python train.py --positions="rope" --attn_scale=0.125 --schedule="wsd" --seq_len=768
Each number is 500 + 50 x the weight over the matrix's rms, rounded and kept within 0 to 999. Layers, rows and columns count from 0. Numbers have three digits each.

# layer 5 attention key, 320x320, rms 0.0288, rows 146-191, columns 0-63
482464487542502491516466550524557461509455425474498523511403493479426506506375508525512515522542481558458494508468577521464471496437471464515513536488430508545563529512455528507527476549544475
567501578482579518529465503446440460450492497499506494464494540547503468515533503490521473502544562490502563485469423475481560468521530517517486464468519510618478454496491443430462516477554549
535464646427530450454517451513522440454511509542530516427543468479513461597497522508462543477448483423502564489443540505493356578511487567551496372417574495553504497500476452471543525524481477
530498526538563462527536484546557525478520454471515550423551528509502547474535461506464381460482528521469543488464533411529547589454486550433522524491537454549552531417440469528396445303535460
495518394474572479447491464514495472505464551494485489503574491488494506560489538572522402504560498470477474561425436536542494569597493582431470418464482488500441499446484550427541503394519515
580519606612491464437479501479464543465584547484481497508501444462597539500499435493543427533511465453501477475550562486493437583477557501471503490455529510433566546509529430486521493429518478
539422471462508495398488515572440456432513469478501502462534537535463510489547486492496498489451551493487561489497467438504541524423534515502475510502448476468426526430468566477477411420529410
508488546453472461440513454566518513518533422453476533526445454446454518480513544474488447525520514488465512440452489501452493515589512486448508557545551524527443486419528471482423456543540471
529464446487471483555461442491523458439503497493482510459438522532519490488487432521505620480541497483485522463518569431499486501444517600590503474491559482522589526496495493572475533522474474
474534487440463443444501540567483485467566600535506537473493502607515503549458643439495490465549526417513464496534500500567547491532509494473474445581457519509459465436428438502532562465465480
507492486467427433530443562523539515533535549504521515531476515467497539472446487557505489468469492481539473498502551459531546601477575462414460493555424497498534536502414530491437423432631526
494487553496480486449518503451428515483547563514586456492483477535441554453479519480477530389497516507490440499526543442452585504476505468541467501590506523549416449531466453518442519461539555
523533495449511483514522480578551450409470544491501494573559485485389531567499546510499408517486453455527492487418488513525489536571468584569515440463450531482507479435485523441438435407441462
496538492536523498484471472521522478528469544533500564453519526526544488492494476535490524540532546571452516471387459432519391463510534501429446497486493483492514575454496484469563505554434497
481527541509455529504499507475509502500488517488447559499490501495488466539497489478459483548474483446528507504497493521499446486491483521554487520495556502516496491471500504499543481537453486
485518485468516506475503528510500489514498467517502509466482583512468494479499508491510510470473493512531508502508465534545501507513504448535497461460561515520537463485502486508572502525507498
481416487542515488505524471527535487431516549546563504517561514533535530443473444514486442555522442514515455486510515522499518501434474514505526487506462507478571498474498439539514565459546480
489504481503496534534453535507516469520483480420417500503504435508509488551543608497492510514468502490513449477520559493478483466502534504474528573516472533464465502522471541523436560507475494
513443627532450492536495460518478538480500508498519502514505490432512449458493474448509553550515508524475509489501505460500519501531520522512463426502505450555511523559525493510509481490464499
508529503578451527442475469475460527479511578508540506504499585516493534492482480497512540432477536524504532504527471519496434528596484531524487478474532452526477451501495501413511463524487492
486488456545515505533565494458509484529529496446437533472496563506536534476454529503533498489481461488485502490458511499597517433509473509475512477508483529440445476479557517512548476503408449
509482512565522472422484492386555455516487527493487466514531493511463513493537515521425491461552557513583524447525520547527551603571498444498463478473491477535519519509520446508509495469524548
421525436502508555518436483406551535516532489481548477521521378441431500491535605492513534493540525516525485547505465542455505542511441455487515546555490498443456525486544482505472571499541515
504469451505528442515510446437494491418488470464517460508476596535572541510520489509481465468521478483508535532580522515542509470437424497529510481504480437561485519491547459481590430516465521
468584642527520463383612491542480472482479534544491504480518612503478549573526545492505462512514574492543487482444483498559441550592573448476524481561479514562517512486484458512510407438519484
461481433530473441473467546507510452436532523494548417573485444507500484460533551481472512493458498460455513576530476553454526406453474460480526539510461520477490509528514431474510512483539546
460565529591503557531488552508476509504511574521494538519557440512425538560542534625499546446477493498541503567486509485529486472431539497530525558447555476482479478488484530490516483519504570
568487446459487434570523411477596474484527487535475459502614442549581499494511563536492478515491518457488543577457382471592471488490524519518493413435466474557444528489550454518538549464471453
455543445557450507558430527527510564453489511580485554558441433496499488516496454544525488482524523489466579480545488525544582527433469487471498494573527449570440457505530561476480428474556536
522514506500503458468479486453461441493460455510566491442520527479411543505409509436527472401574587490520508499477468500500421492623557441436469490538480501503402498447466530514464508431492468
527449471505426449486497511501516481575516454453488496542437467429547554364483396483496437448562543535426407504570541470503524467466452567528520576522530495489452466538569471496459460537540491
471544471509503490460561498485485530472554533530513481520490649538541498484548542511493522478459500560513468482503524448506482521560496455477432503553503464526536500513465517498511523490468482
470473437524543551503514472536435550483510522550484516559472417508509512470463514507576561409478439458566492518487464488515432490561522543520531552486563590456440432410515518568516554583547519
425570515514578588501421463549504530483478589491493479403535475536520498530521544510484564502555490550588519549465484505506391527551558549473539496462509546456511469423477579516457491538522427
456439453484512534468486502508517485458527495437534532492575435449444477459482366502539559465442490493524496516474513537495491442422495488529559480535485510514491519469468454510492593426511509
511565534528505551563443462464570463524481470484462469525442540527489412503508544445457488463535438474495484467543496526495501518499474428518450532467486493551536490458555504566511525442486463
500502433434496523544484534488464432534523514482529505440532422505484493493526503467547447487510490570506481508567439511530526503524508526476441505524529461512534530569578498474486516474550525
463468506428516505492507509466445513489441474417449553552443505477501520521518484485524512469505497496533508509492471497515501508521512473465472456546492508536482528512465536552559498482481450
536517507538407489506563541506616524473490501510513472532530568529459542497455480543480445506460509492517524549545514475503468516483488433541547482440493425541424499510526557498474406483450467
466450595502529495423490493452465401555493559549489507433512529534509459518471571548498463477433483513521472515498618558462521477485593532430531560526578423553503547451499501475441439413563486
541482504488445561480473522537482529516458490528479525519463539493502524541519473514502375409430458459505448566449520594435486498490479493483568496478498507472496517457516491460441361447499433
471430495464508457540559510541447498534531494517555548468559520483562521459448484505438462549555471450386451514476560531461560505515469503522454531501507541531444526536480439567547449485485529
452558478495511466550449477539502499506529495513521476495523481437489594556468470483473459436519484484519490364536511513540465528487539483457403519538472516463554466523451501558446430586480483
503534555476437527575472529489502584568462498445569540547532469443520559503485552459550507431547468545480507530453538486476465461410495506474547484507476474450479452534469536499407485475529517
447515537563515520502497539482502599500471473483468503635521483448467491449545530500484502537373519528567533445511516450473573513465528523445485545521574507496557423571551471538515523550540516
496491570439512509585528497587493461619460460509476422549519457464545551514428468508497523510527519476526511556548537509460491457590503406537427616471548505479511549465503470494515548512541523
# layer 5 attention query, 320x320, rms 0.0289, rows 147-191, columns 0-63
490477415558499523542505600462572446594542523492495517483441604440471494487470449470496521565562595443528458518532558426493481520567497524562565555389586527504527491512543522491590461495452475
502491435509516530454547538522496452527488532474550411519531488451494515473569527498512501517520417552510423481502519501396498448433580503527574494506524507473529447543473553463450542491525579
436488461526562507462438602467509517511565537553502507510443506525452518509511407461488460511516500534552471534546471492448416417484490444564529544445484478412433500567548525531530475480524532
490495494545511510516540505455583571430535496440512543484456455486501439545446493503445475479418508491543540465484553508490481476408502505527451535555477555522557532462539528527390461480493464
497493422483537516536564486540612501507512417593499470522398506564443489571441518479435553455524521553478464483500571525501516517465475531446530460487480449476469478523528569477340502484570491
507528525437514492448488526524488534561545513547532428473506474464480542536402504558522371442493539535496474516595557522463487471527495448499467530484499500516474513547488525510539540604494447
501493603507518442397518451570478434511530563549494432526474559523489494561452505535470443567509528445555537487471480478480498467522549475507555535512413568502428533496493532427538491503542492
517557533534541519540456427420455556511448507572475464453548452477480491482526494489416521475560475476461478498474506502484519496427432539416464481445563557520458533532508492426594443575417518
544527560401503556562580407498463494561503501502419459496433484515467462417471520493455423430470496485526566460563413527486462450469462546511469551514478480536473533479597409527531498501471477
546498553560541421460521504520552423501531445496510540439608480562509457556636495484497496532502544506512542451532610499516543436453462501488521532463539472494466471541422489501477510494507493
500489540517420580409486537521485424470490512488541535518462470516549497492448444431521443573526493465467513475493543467525446538472567562505491528488513485483581535438513518580503485513555465
536568562541494535492425581399541475497483543475553507514448546566555492503499537515512506504465456516516567528513473481554511572470545430539520530469525476527406453539475497514502529465557510
522504548466501487507572483519436527525464457506492490469531470480418488543474510511449461525460513483551519478522467574494554511549458518521600528500402510453520421523482532538465447487490416
471489513491502499515566447481503469456504532499499503490523508510511531507520452506513476436532485481460551470526522495479426498479561478452504477538513526537469456526524507492511518483532493
509530526481496477497597436515463500462505540504507501545489467521495491562506508527504510500460511517516571518497498514544448486551480490534468462481440515544462455462559545462495486567494482
493535555500477443491498481498512508477499499479490524515493543489412500499461492534523518581502504507476520501504508527553513526457461484544502494525485473501522512478503507505493527484494543
480470476478433445467496459499524555484487525487575433523458492473428451449470486455491475545538496479485485520488472492525511482456554506500536485499524531504461520504519496465465511440495505
519498474492483396447494478510536512461502612467522494473521511568461510479555568568480508488512504490484465530490550478520519481571517515516548461463492572543493518499490496457506472435504490
492453471435530536546549497499579505502456540525473459467482457513564459536541517463524601497504471501505520503465498471503505476482486529564450512573448500547478493490491538613518532530526509
459475517434506546562545474441533509565573488501537492487485506520599490563512475473483487517514466452519483514541486504514452455461517510488492447516468488471527485431517458497531441570512498
425507488499480450456432533543510508488440460485562464526378497438489430487509463486481504510458485501465477497510396508545565439554502491522513437497562459474560543572488523431505490507457516
476445434588526550536586452493425554499473505436465392532508453557445502429530494458557569500528506538475482487500461486489528469515492534497557494516477563461538433563528448533510488531481488
452512499488517561548541550533523498444507531506477513442538498521451505501508533484503522433453454543517456493484522533507478503465502538433466513549490563497503485537479559525455448444436504
529466550492506457514468503486412489520452512456502507467595536560507553466492478449503512505520531520523509464513440503579501531543463496482520466405517456522465537532510474505498479465469466
525462399466445586509534540434522552574596537580564556398400444445551451517511445464518401538479492517506517530523497490453464472497459636540593470491496527531531469476553553446575546406575488
504467492468481511452425509486536448618436528473453543481525453527461480492494543491503402470539489523525496548535496456492478476515524486508509535538549582481483492408538504515512433481552476
471523589547534511508452572530526500483474540468458534539635525497479533499508553528500482490531518480405528477476508517508570526502445487494552514486513540443558517480492469479560442519481478
495559541510490503532560577549482548492465558482498519528485524563497495478451530512493466465450512538513447477530518461536551433402481449499500468464517529504506549559470457497456501549528492
467423539462473534444548456497489530529558570516511439437590575537465506510517466498437487492463530478465562519562364520508495504462486475511512492450486482419518496562507488523459470452537495
445457542536498482547504469566447559386458469447450425530518572557460594401459563511507615539504430571539547517497516488491529538562512467427414472531435615467503513488473537578479519555506515
562447516551407507488455501436563498528503483520508480494447470522444494562491505524528507598473592507506528510565437508487517520540467496530501493468553523529497486459582480458499474468509577
560540517380473476489562600475535436477522493522468494526553554487525557463440489539491492474540469559507443492524476509469466492412516428483521462498537418491526530558531506477472474484502588
548522459503431385455536510491534482548522503523504552547533476472433518529502506464513460448578531523449474557487546485517551554529477503488489504467450468520427590477488520485458432420526529
594491596502531519491519492503487506452489565496507510515488554464515481537463516583468493544524561437413479495503452551566546607534482458509481442419441456467464486565502435535556514554487505
530527503477494450489558584482442447452493571539518498476571449501491554391484466506512535463506559554467477588476338544508503496579566513527448511502469495497523532506436505470481504552419534
484428515481529474477469471503487540467500410536498470510528529484475464539486581520446522550526531552509551474490491519463454508553479487515564464559556461494531514421498487491512475418494457
498521488404485549504463483482553451430556498557564453499469498462517479527431457503529438473502515465475494463450518535433546516489468469523514533493480420450479422496512521535396440472487521
492473492472494485427444471464487445551507481525487477496535446522581549491557526456505484528565482569502599504511520523473508444574518473481466491516482485468521481493507375475493536507554575
488542413538433557453520493492534550509505547459495428465479524486499526482569501507578521525558497498490555505484450437454497449423474533516479523500481500377450512511481509512562537491556493
487491572461507459550531494562516528522486502472535418473453516543551447511496561484499526487459403490477526569529426454513463475516483524503413378482462579584407460411454457500626545419543493
533480484458514420510448554537548474534524482488548522577576434547497535498475488446470496555465456495585526458472473516528569514531472571495556493444498479449565471482530507434453500554472421
487534574509513507479447476502466453495495430541513587573463539601566420478504500524512498451482491466443557564517504494519473550558435528525472495533524507494486460440452533561494555534514558
489500390430562536481439505512549518528526523490516492458495551520575499468490509526444460586460493403510479473546516473521416522513489485531411520444454410586491515536494447507469442458541492
517569514469507471477496517533532452540535514470559570442470485458501513545520530497514461481512471491472515466463481522483502552513494476484542532449543484552501604524458458488477481446525493
510558473477494493478513448455509422528481504376546535493466559507435463497499493482422440520526483460470461530494455417525560461498493511383568490481406479547530453518516482504465425462467460
# layer 5 attention value, 320x320, rms 0.0288, rows 128-189, columns 0-63
567590487575472517501505453481530509488425455534544515476497554471508546518401479510523504515523537477490534507523521499447489563528625433547502441521502482470500521469510464495538535573534492
583471487498439509568550545470481388627433524458439563478487622472444504479452486542479500565511561479471520473543485487516488537510458518496512494436437540486551446527531472481539473491448465
446509449494542467530507488487540516503565502465440507499508500503557549487408563464541573502506489512497475526540584445517494486495448509460392513534552533495512522516458458534502498484512497
522570467465485484470536549585496531493499436473534409572459559448480550437478477455489552508501544521520478532493517506530459460507465556465436568454544471489496530472508538440414529492479540
465525441518532520469477486544608509542509480580479478508480511511511465462478497515474428391518503463517491484493544528490495496543473432487468556515444523520535516536455462481465488494525599
522558554494450484508515524480499496512534546486549476521518490410586544511521592491507503427522472544644490516491512444480564529544496453484618491464482535486547550542445530455485534561482533
545538490492459435503509490486520549543555527531519508535551543461596460483512444518484554387492472481509541512493590475536529464441432446515536495511581507501491508495512537441546561626492547
506553472531471457520584458502515481522524466512531590532557528549478506539561501421524458478521522524453422519534499520485449617537498489514447498529401521423470499524517573534488468408445524
478494533465480491535547416436448489453556407538492585472479510515517568497512533510562525411491509457424539495432470479464534594455507491410481461478456454484478514443516533453541456560468523
511467515536524518461495518523455494490456465547488503429399483545531511555508528565532496520484469495548598504498559526472571567560503524490499450550522441480476491385530428514480445570523497
555459532483468511470551510532496457623332566545507445503556537436556460506525601395465439428422505548465446538486516448444527549482502477502483521492519510554528447458518456518438524482523497
503610472428458474528510485570503484471467528494617467509435436468523547452569489540439493546398516521409568495501477565462541427485485485563499420524505480503524536490555559466535539468493517
498485432561498469421569526462466497540469488518431478569525476503496512537423544550479476545479427523500471439500453572485508491437465509496577527524504531462443465509544605512521495503528490
503397544562500545484522576516498515500517517522537465477406510539466468470547443540442604443546562565509474528485536417435517523571539442523474492523452495497500503539544496514484536556543504
494493516461476534507557517530467533500477493525495556416495514566532513508407496554499437513419531538510504485455465484520536479515513486550529451456552497517561547381458562469516420477502589
507506500418458478481560433460590415497503482488536491481501523490426550526512490509467505524466526485531493554520418561493455541534434481504535482462464536546496491533543554584537518544464502
534439491479498447535471493518523538479536532487445552456514460528512581432451488482483483459464529376481540465557427496458436508479502506564498397514447551500535495568510544530404421514492507
497549461517479525434553457429553517520478533559563508456526564523621518529511539519482515529490537501497442483559557474491449501521522552475520502417462511477475458432487513493553473462523443
497506464581522561486467505520451454545404539549428455484508501443529535522488478486460499520500495491504443548518486491515487439521474483532498511471501489524513481461483452516561521516528469
458481485461529551459466494558562497452424486487498525475519533530413456521474490451526473513497510515565504547528427498528474506477444462491495454460558524532543456465530477488545494383495527
503520425505484554526489514603450500608434525446525438524554456504575603562377500495437473541478490496460544463520466476509500514409509536566443491437525509463573466458568632506458548448473515
519483482476454481522529550496472456513545468483568437479514472528493478405534454498420546483443458479480505521623535562492524470567481462455433501521470527543488489462499545446472539517514501
552501473545477491458478606528541489553478542549514501450448480417550454464479501480491453467454550528474472469495520491525453473577554498511569507540511520427493487501508548546462450457512560
509464443507484530445563485509486467508586518466526540492455510488471533575508476534486512549468462471545516520436528487450436565499444423511541533560488490453503483465523442598557535544525508
545554474476483527550527546524496438447468551485543525535494485518462543439494514482469426462544583515493497442487527479487508426569461531530557472457396455562554495546538421502529547467479460
530451518486580492448451463519533503476483351525437498503481402555515593488493495428484522505554456472523514536508559530470502462431524518462486471520512448455496489558455487537543496490528566
486502476530494566477537456526482471511525555513570509487466462505390530622519508488523472455431422532414532462512535481520483554498488522536478544471498452444538440460500489541544551495473585
474522538502512473498438446488485509480452463533437388481494501359567532509519556494433432562474506533468507514554444519544470544538486520634533466464520508513578466483493512501444503470523539
439527579496598493463554509453493489505561477486556462496642485479480557543499494507550450492441494460508467533574517521484472463552554444515537496473450472513540446449556450520519504465488509
539515496496534548481475565469466458502437576493432427531479471586482515464465463545442532528516415482510536522480489505528562473424478471449418521504560517481484528480546456427441481548505507
541484548357508532582515530466424414532409519484479512519475470523533527509532552529484513460481491535577543515500508483497501471552449543579506474467490543507506475468526542414553619529435414
423492547469495473523529494491531472470451445520621476490479423495625505423538538499524320555522472533482528502494477483494544474479537497401462432570522524569513540521511480472521571475588469
424557471511469487443504469544529492470572609551479447522511446449529381508528560466527552493518507516487495464471531523466548460471441436526498559482536498487477509473531478560486560463560466
510476523497473495485516476505541519451417498551534473497465498435578484541423470521475403449556531480536463477448417536469484559517555505489480485497554501571449433518477509505443509485477517
517485484484537474559520591439467471458534506514417469565498529472547430479530485474520483566507479468464455451500446546494541494528467507446521521454534564408495437479479508474517499514461438
522456494389423566523497572553514511497521530475484526452495484497528538494452508519504468468552428503475526484469496426532518435489506498508421565499546464504504428595494511464480529538516484
512445502480511626583519507482440466527487510469530538483415526557498504528514466438471562520498431479461448527447618528474419509632476519528508576506519514595456490524530414516548478495516513
532493550456505488431474522488538498562459519509504484517473640523539480433512524456493495513444491512505489534502520504443544493518532439563449469518464464487472489484461492497547471449446554
532557485546518498449563441523591532454488612526531522525459421457485447566493480567509515493544514574445541548482531498542554564474525526487445501445519500501516462493539468452527448519441498
451510553464515468490443479490525553496534472444502479530509450478514458461565507530482518499484524449496464448512424537444409449484473549497515493485567457443475537588581493499497462531472515
432553500519505456499557500444488577530417476578595516403475434496519610483448478525472428480467520543516530536496518520489456465426511519509518407443527534582509469474483536487535452512496515
526486460433500479487477534477538475498485487485522481522510600506564556538422495522529529478512454548497482537567527564439520497474475524595440525476474416483483507557515500590503450520488495
548474488505486513436391485452419439511505431454428531453449543533454496492502524447470554465466566484465416451483507512459397543463497422463448574561556543510460507497440493430529494412444470
510493460493443463547499570495484471494476592546382420393540492475525446503523533476488515539495528524534436525485509504508497466592401473478566496470481515558425413564492472477517442503563493
577492502535456518533431444470537477539578528502468510472546503605556566460456576465523488538565463475510507459518551479455584497432407436467517525524515478538471558590490579498524463484492482
562571482557497521456453550467491445487549442558449520507476506501526525481501512501522550457523512424549493502395473514464442516497515557494524524511526472468438525497506482507580582462415464
417469486510463461509437561512418535543491505469421446472526524537493452517432486529537524531549506552464476478471542490458489522451464489512499541506488517537465579430479495469510558486442412
497451512512480603510515449484449521579452504533517459450509542535507496497507453525552522495432485516460422525549473493480437526491502515505454477482532519643489459436501458513527556487488533
449501495480467483494562593547542538528457511469477472491510513438539445449516518481506508511507449451542491446496485468465507542437488464540527535526475473434493480547492501441589470450554485
463532432507460544505471507531420440528504458487560519493486463540431494488494457510471514463469453559489486527468546511480545510445514544537549547451573510462525453447519494548511553597453471
552459456548491503562501501489469430539556464461505511520448439523518480487458524468536518555508530493547538533512501550478530573457528525440476505455534494535469498438533526562495471521491450
492481489434524529511540482536487568590558478540499442419486430481483537482541507468504527533491476485518499524539526548525506446472456594503525480497546500477485529519522496594505413518491493
533460423519510474609571509547525526490508533541513597517549454506491466454433516574527487501563537452486482507532549466440446582532441482499460536481509531525529545491475630459530490490514566
545529564527538488447502554527493491604509545523516471487483506514430484516543465487469399512501571476513494493469371459517461508472523478459536570511507501514518511619509504536537403451496445
532443466459507491481498618468456506479472523463549470399445526553491518517462567512499488504494541468434604520448448470524496491586519514623474553545399479531542551461485451460472501530487475
507483479508558450596561511470506510485513531562563470539553547454502460502531505457434594500550580515561500541450488532512558505464446463562532591514462480464539396527431418511567518516528432
517512544452465476504482403444525518479546561527526506493564553531481577460462545502455527502425449469426554458492548497552467487437513537536511545527508463539540545490520465500529425590523621
494507444491581487553471455437463402530507490502499430530494496453582561551481599499476434495482506599485509502546621477503533469564542493524404499468544494507589510472502530437531579510468509
514481559494493472567543491419454522465448548486506451465457474558471485488453485511540456517535495502529530522494467534559459518442466569448560509472499539523482517484530502504548481462500544
456561500443482448574543516470524469485473476552487487477516475523470446414462486539486540414500467548437468536480512480496353544572538496426470506575524454506497460454491417467546527530522492
548444575525475558524513449455483570470424436502479475406465485548540446467488469526492549533559551436504513543546479537548470460533521579551420528448572484530507438504531579461551478607530391
485509584474472474466458562575428496471493512451480500462460550462509569570497513438534483471524530479484495517467494439463462448489542568538479484572457468551473469517498551494472478521469502
# layer 5 attention output (transposed), 320x320, rms 0.0357, rows 128-188, columns 0-63
470519491596476563493387491532491537537471544426536499509482438460458560447511443506523519542504477459533476433504518442548474482450560467549433541514475510494557512563476582533548561574482563
497480538514450486413516441530490498527513500395438441473420512500498577405485429557516505628507523513458516578543521470472449460512543498470520446525485486441517482475490430506501484494424500
487475478425573432515509537461463520514475523457492466560520478514507470491483511476531445513459467599525461550497515474499451419446541471500441509480493489478395471488481515557469446565511471
443530578545470514452640578496521566463553515518539468537457534508426499534417549522439510594525540508554508564482495571531519559456574463565592450460542433440475402505516547441397512524473508
501477484541470493608425511433518511501503466528466524490490543470452517515519516410508532402458513472515500517472532492448459533507538467517490529587550527445530473440526540474481550501540470
534511440445489461488425516452540419559509505420488538530490574534525516556448502504456522512523480488467430503462579466519495516447470481484455567444445413483415455485551518566480578494472501
485507483452517494467512538550582431465632548521526500436446465458501578447486536502522502502459450497494476553473486489549479516449478536562517584519515483528454493483532503556427556514532509
492546518540419529509508453481485535424536440555497508508517505457571578548446514536449452423464523507475470471562629522467522505467452479438498557471463489478471540520551539486466393535486523
493528491527515463582525551512601564422434493556461489530487524516415508527525454482438519490512486484496548526461487555510429531516450505490531519589502457510473502576533531561470472460516522
470513581527526508552505480430552493487573531564467484463482484543530497521477566492527518476545497437515510532417519473529539551426505506526503457553493511490512434562458544501483605459514558
497460560561480506556592535484481516501510452488433565529536578507541504437524482546557487461535478559513416546524502436601502462481538475468490499513478535515506455472526539554448502512507520
383542574552496484444507524483600431457528456539612535447458531439512549477495554522493479510461469477498516485479528503506536520512457526519474475467494433467457465553524522452523462525587435
466513488491459421553525546410429520498493496536429489565583505532525476499460557410476467472554494498536478515498502517565500433515469534570537475467476491493601417515522479542529519467413511
507520519482474502460502454558442569527446493565494552517470448596537501479563422431550527439508477544499502541460447531514561408507453479522445474436441411528449469531440465508520526493467487
506524507415459619521462515505584561409502534482482499523456552479549496534442574459516523531475508549527525517497484526538455557542516513492487420476517472550593490478470458475487585512494527
456537488492559536517574455467476440530501488464442485417482577480479501508516443485478517465502591527518472475452481538531514496513415435467543503496438533474436481441511494540512490449470448
579493514531493540524483474531533541442518465481476484469482480512500439487486576451467541516489489461572560452540469510410459477450439522476499517505503555463530486538434506535480527497505512
527509377566533480536498509516483516513504567502504537489470470538535480452511436505547539497486519483470478487482547472491369451542561555547499494431528496558576446529535511484524475450458455
503548515530541531450532544513472470499451441473477469498460554425480531533462508505475462495552524514488509507466439499518500463467489476486542509449457500500499478506480526493435498483485476
531448517527474574469512489509471586503565531498534542533475504513421462513511461515514512562511543542489461592453489445521448518475533466535502470445508510500488458493523524565582400498433530
496489585548457521539543509481455490433463495523540483507497528504508471570423498476548417556535517522441469575424500472581531549394525609500537482544518416524596485456378592483392440520479507
536516569501492564508464477464528432517582518498539448451532523499448466398560545485475509503493416514465485507584471494528507493488428527537477435473520416541448481604547505480541443504552458
579531516525476526510512578520446523516480478454556473463470488507457449438523519584554437417410407426596464455524495490485475438508526467546503519479494555471471512520466465493518573462508541
500511468484586458540436464553520544529530517608508499506497499511478561608429448578504522440488527532478492531496475491530490457457551522390515475495536571536522547557549487531497603519543481
470471415500466487443540468478452500473470516406511486496497537488505496414575510445494478525440469428476404511482542438487491445529532608451560478481499492506505516551506496483468480481471516
567439512485509522506459549464520562477507399526493488543441439488447447487486498467578484541418454531499613494548429506541443433474497467516576553541477468517463472533645495483524570506490496
433453517562505550485488510481512555518575510523521500409533504465492529595507539481537401416508533510499515511488520520542417524463514574448436507463531475470545487489488567501454542488475492
583509532458537571504584477455471496448493514515368461471517504524545510558503432536460520506473448487374488485550510570502421470435515547509407552541450470463508443464470433498484452599493493
526528486583572538526572489354468506523520526526505466444479471494456479566486453479440535521502449457469431478500484547496515522565393554526589478445479587500463512576514568471577526497477492
600485476530478482508474510451504435486525460537513433557567498526429546465434419451470504565596452536483504502498404435461555427504510533506411471458560563496529483423478549382514513527458526
492547541530548529556558528479457493459459566454436523471489461591441489462556513487497579555533407504494479532492490536482556489436416615581471426467461504553490427468480538492470526512462456
518480527505507540532443435484444503513509562435532564543489529523533559387487580470522537531549441437394491486467483422512572586572508472445428501480591656443447520442546535559596567522467501
465508506516523461541468536452490469564509485513540552497464521452540435578472472457477516508499528492543490550454534437464495501427485558467557531441502519463481473540532556493428491424525429
468510551516505519496555434532463510499524560420526577541450490513477483506466579526436445465513491497426444499528483517467428463496508497484417471434524501471399484491475513512452508546447560
472568478444516517464507472490514503526564530536523504478484491490515494430474476528504446580456521454459457531573493533438527436524512450544444521392464534486489453456442479431513447530469480
443466508465434501498506426516468518535516537474531494558422477497476503437452464495499427475529459543490448565552412520570572436550498491485530533546490506508414491510519406525462493491471482
517498429561561557495475547532512464563499468526469483501429451508520586500459537466504537470542531499432477479463487472491459448475447558541569550486508511587500516624479476494491527498467508
486486508448446560434510537513474547513493491421432480574529477477521518482492448519536504431481543514561460501555507552460458526526539476497484484541455503508455454538439523531428439533485497
427499565491505483512497529514519511469451582495544494578500516493517446493463503485514514485564507516505530563435564455554418467511551500508478479479477417536483506461461575463524509508520499
487479456535532475528549544496519492527457485533531451511506461604514530524533518531473424575502437521493497419540429499486485397494508523506507467498491523475512528531636411480497460420479489
550531533441473563525517439481439463488451542524493530442490591455445531494409502580492484459475493447510440541522469513531438534484446531439476513551523494571579551485532564452487444551521495
472541507544597475418417577518479531503533516445509511533555507515520525486517494486515475469465519483484551547529485500509427474493506586489465507526441455497463426469485460567525523607425459
524443462502521605513564541497556592579483606530522524491456583578538511493476469402470480545415517514543621513468380526600450560490513509576546464499481570442523558476557530467558604470454457
454473526519502436515553553512495482527407551432419494467534469602462390535554531415463504523526619444488490454476529480547552456531462500470497532436455502537462449558452560557523426497529461
433427433459520513490394442473543574557522502522500494434491495452461525569433531451530478547491497495510489577491427486506523483550507515492459520553479540554462512528522518446483474435596514
478502517474576475507536492515532503448535589546434463501465438532487470505576564476523506576529487497504470535405537532487485507426556502529495506535516514519456464533514513477584508467507506
497550481473424447497451552466509476508518546509481543498494444493573480515483442519620467541567530568477428501454500467463594547538498481495575456598509562522494523451440486529546551568561530
496562549521537558465550412507481528551505499510517451387499498502479510487529514456511500403466474549443482500564575568530449483465492510548485433454537547445446547572474456510510518528461506
424558517578542425524529480508552498529419465399481511501564611495470438526580538514414574521530464434546451460444535481475451481466609458460494532509470571475566504486520490489614478430458479
580504486521545472533533514535460479549442571545505452444560453513448517501417534515451512438504553541507452510479509512542550467460480478474492519507464571495594491554474484432489524486481446
510490507550486395522531437547569535526465508500463562479480446491443495501491561493533470565504531567505531571453553469454527521518549464475501499542486528400523517469350478493490480478454440
453502543456469491488467435415520539542588597521508418452531446481450462573573506555494504466540518463498486388513600533493473454466524518557509495542523503441598449522496506473512469496510496
497526466514569475520523434456494485438535455529533561427517461419521417534486488510482573490579493456486503483535558500552520529527491469481479464536565513585508508478490474557487488513454418
550493498507479534554540493532531521498492499511579529448459521570508420590510591537479470483517568497584563504523478621440552476445475447438499545499501462490465526553488512435486510487530498
462457496584441505409437470552430430472449464481492507516500500487526484481542515515556477568435532509546648578437586523574533482552530489626461560522581558532512444466459524515514568460521474
478449488506489502468509553497487505410526524437398546608484454498483473513516451482484491474480518514550468574524520435553518454520482548515501547528547431552350470405534575478504535468551455
538498485508515457355420460470451457492469586483507493485529457504499574542530481526479487465503489477518544509548547544508482494485490552473532488512455483559507511532549477497540529518500509
470463449521483491578504522478474567466522590552491448494562483484446543466478454456467461436516488562457555497493471627543498506482462553513424436590479481386575484504474514470507467598461470
469474506534508511537433468464458489509478579425450497448478481457438451472514511545540481442570553492502483476474500533592525448511461517533564547528473483452523540526590522499545435509433466
498446473600535514470565506506475504515440542494550517529468402468519435456540525482445552429481503481425524487467518517498487504490475534573450498454511532538433521579505478511515610467410514
561515489460521482576490386522480476522504508515521464467559498593513467460492432571547463507504469503546573486406502459448513433538490499484455494480532431446500557470528477565418480531513407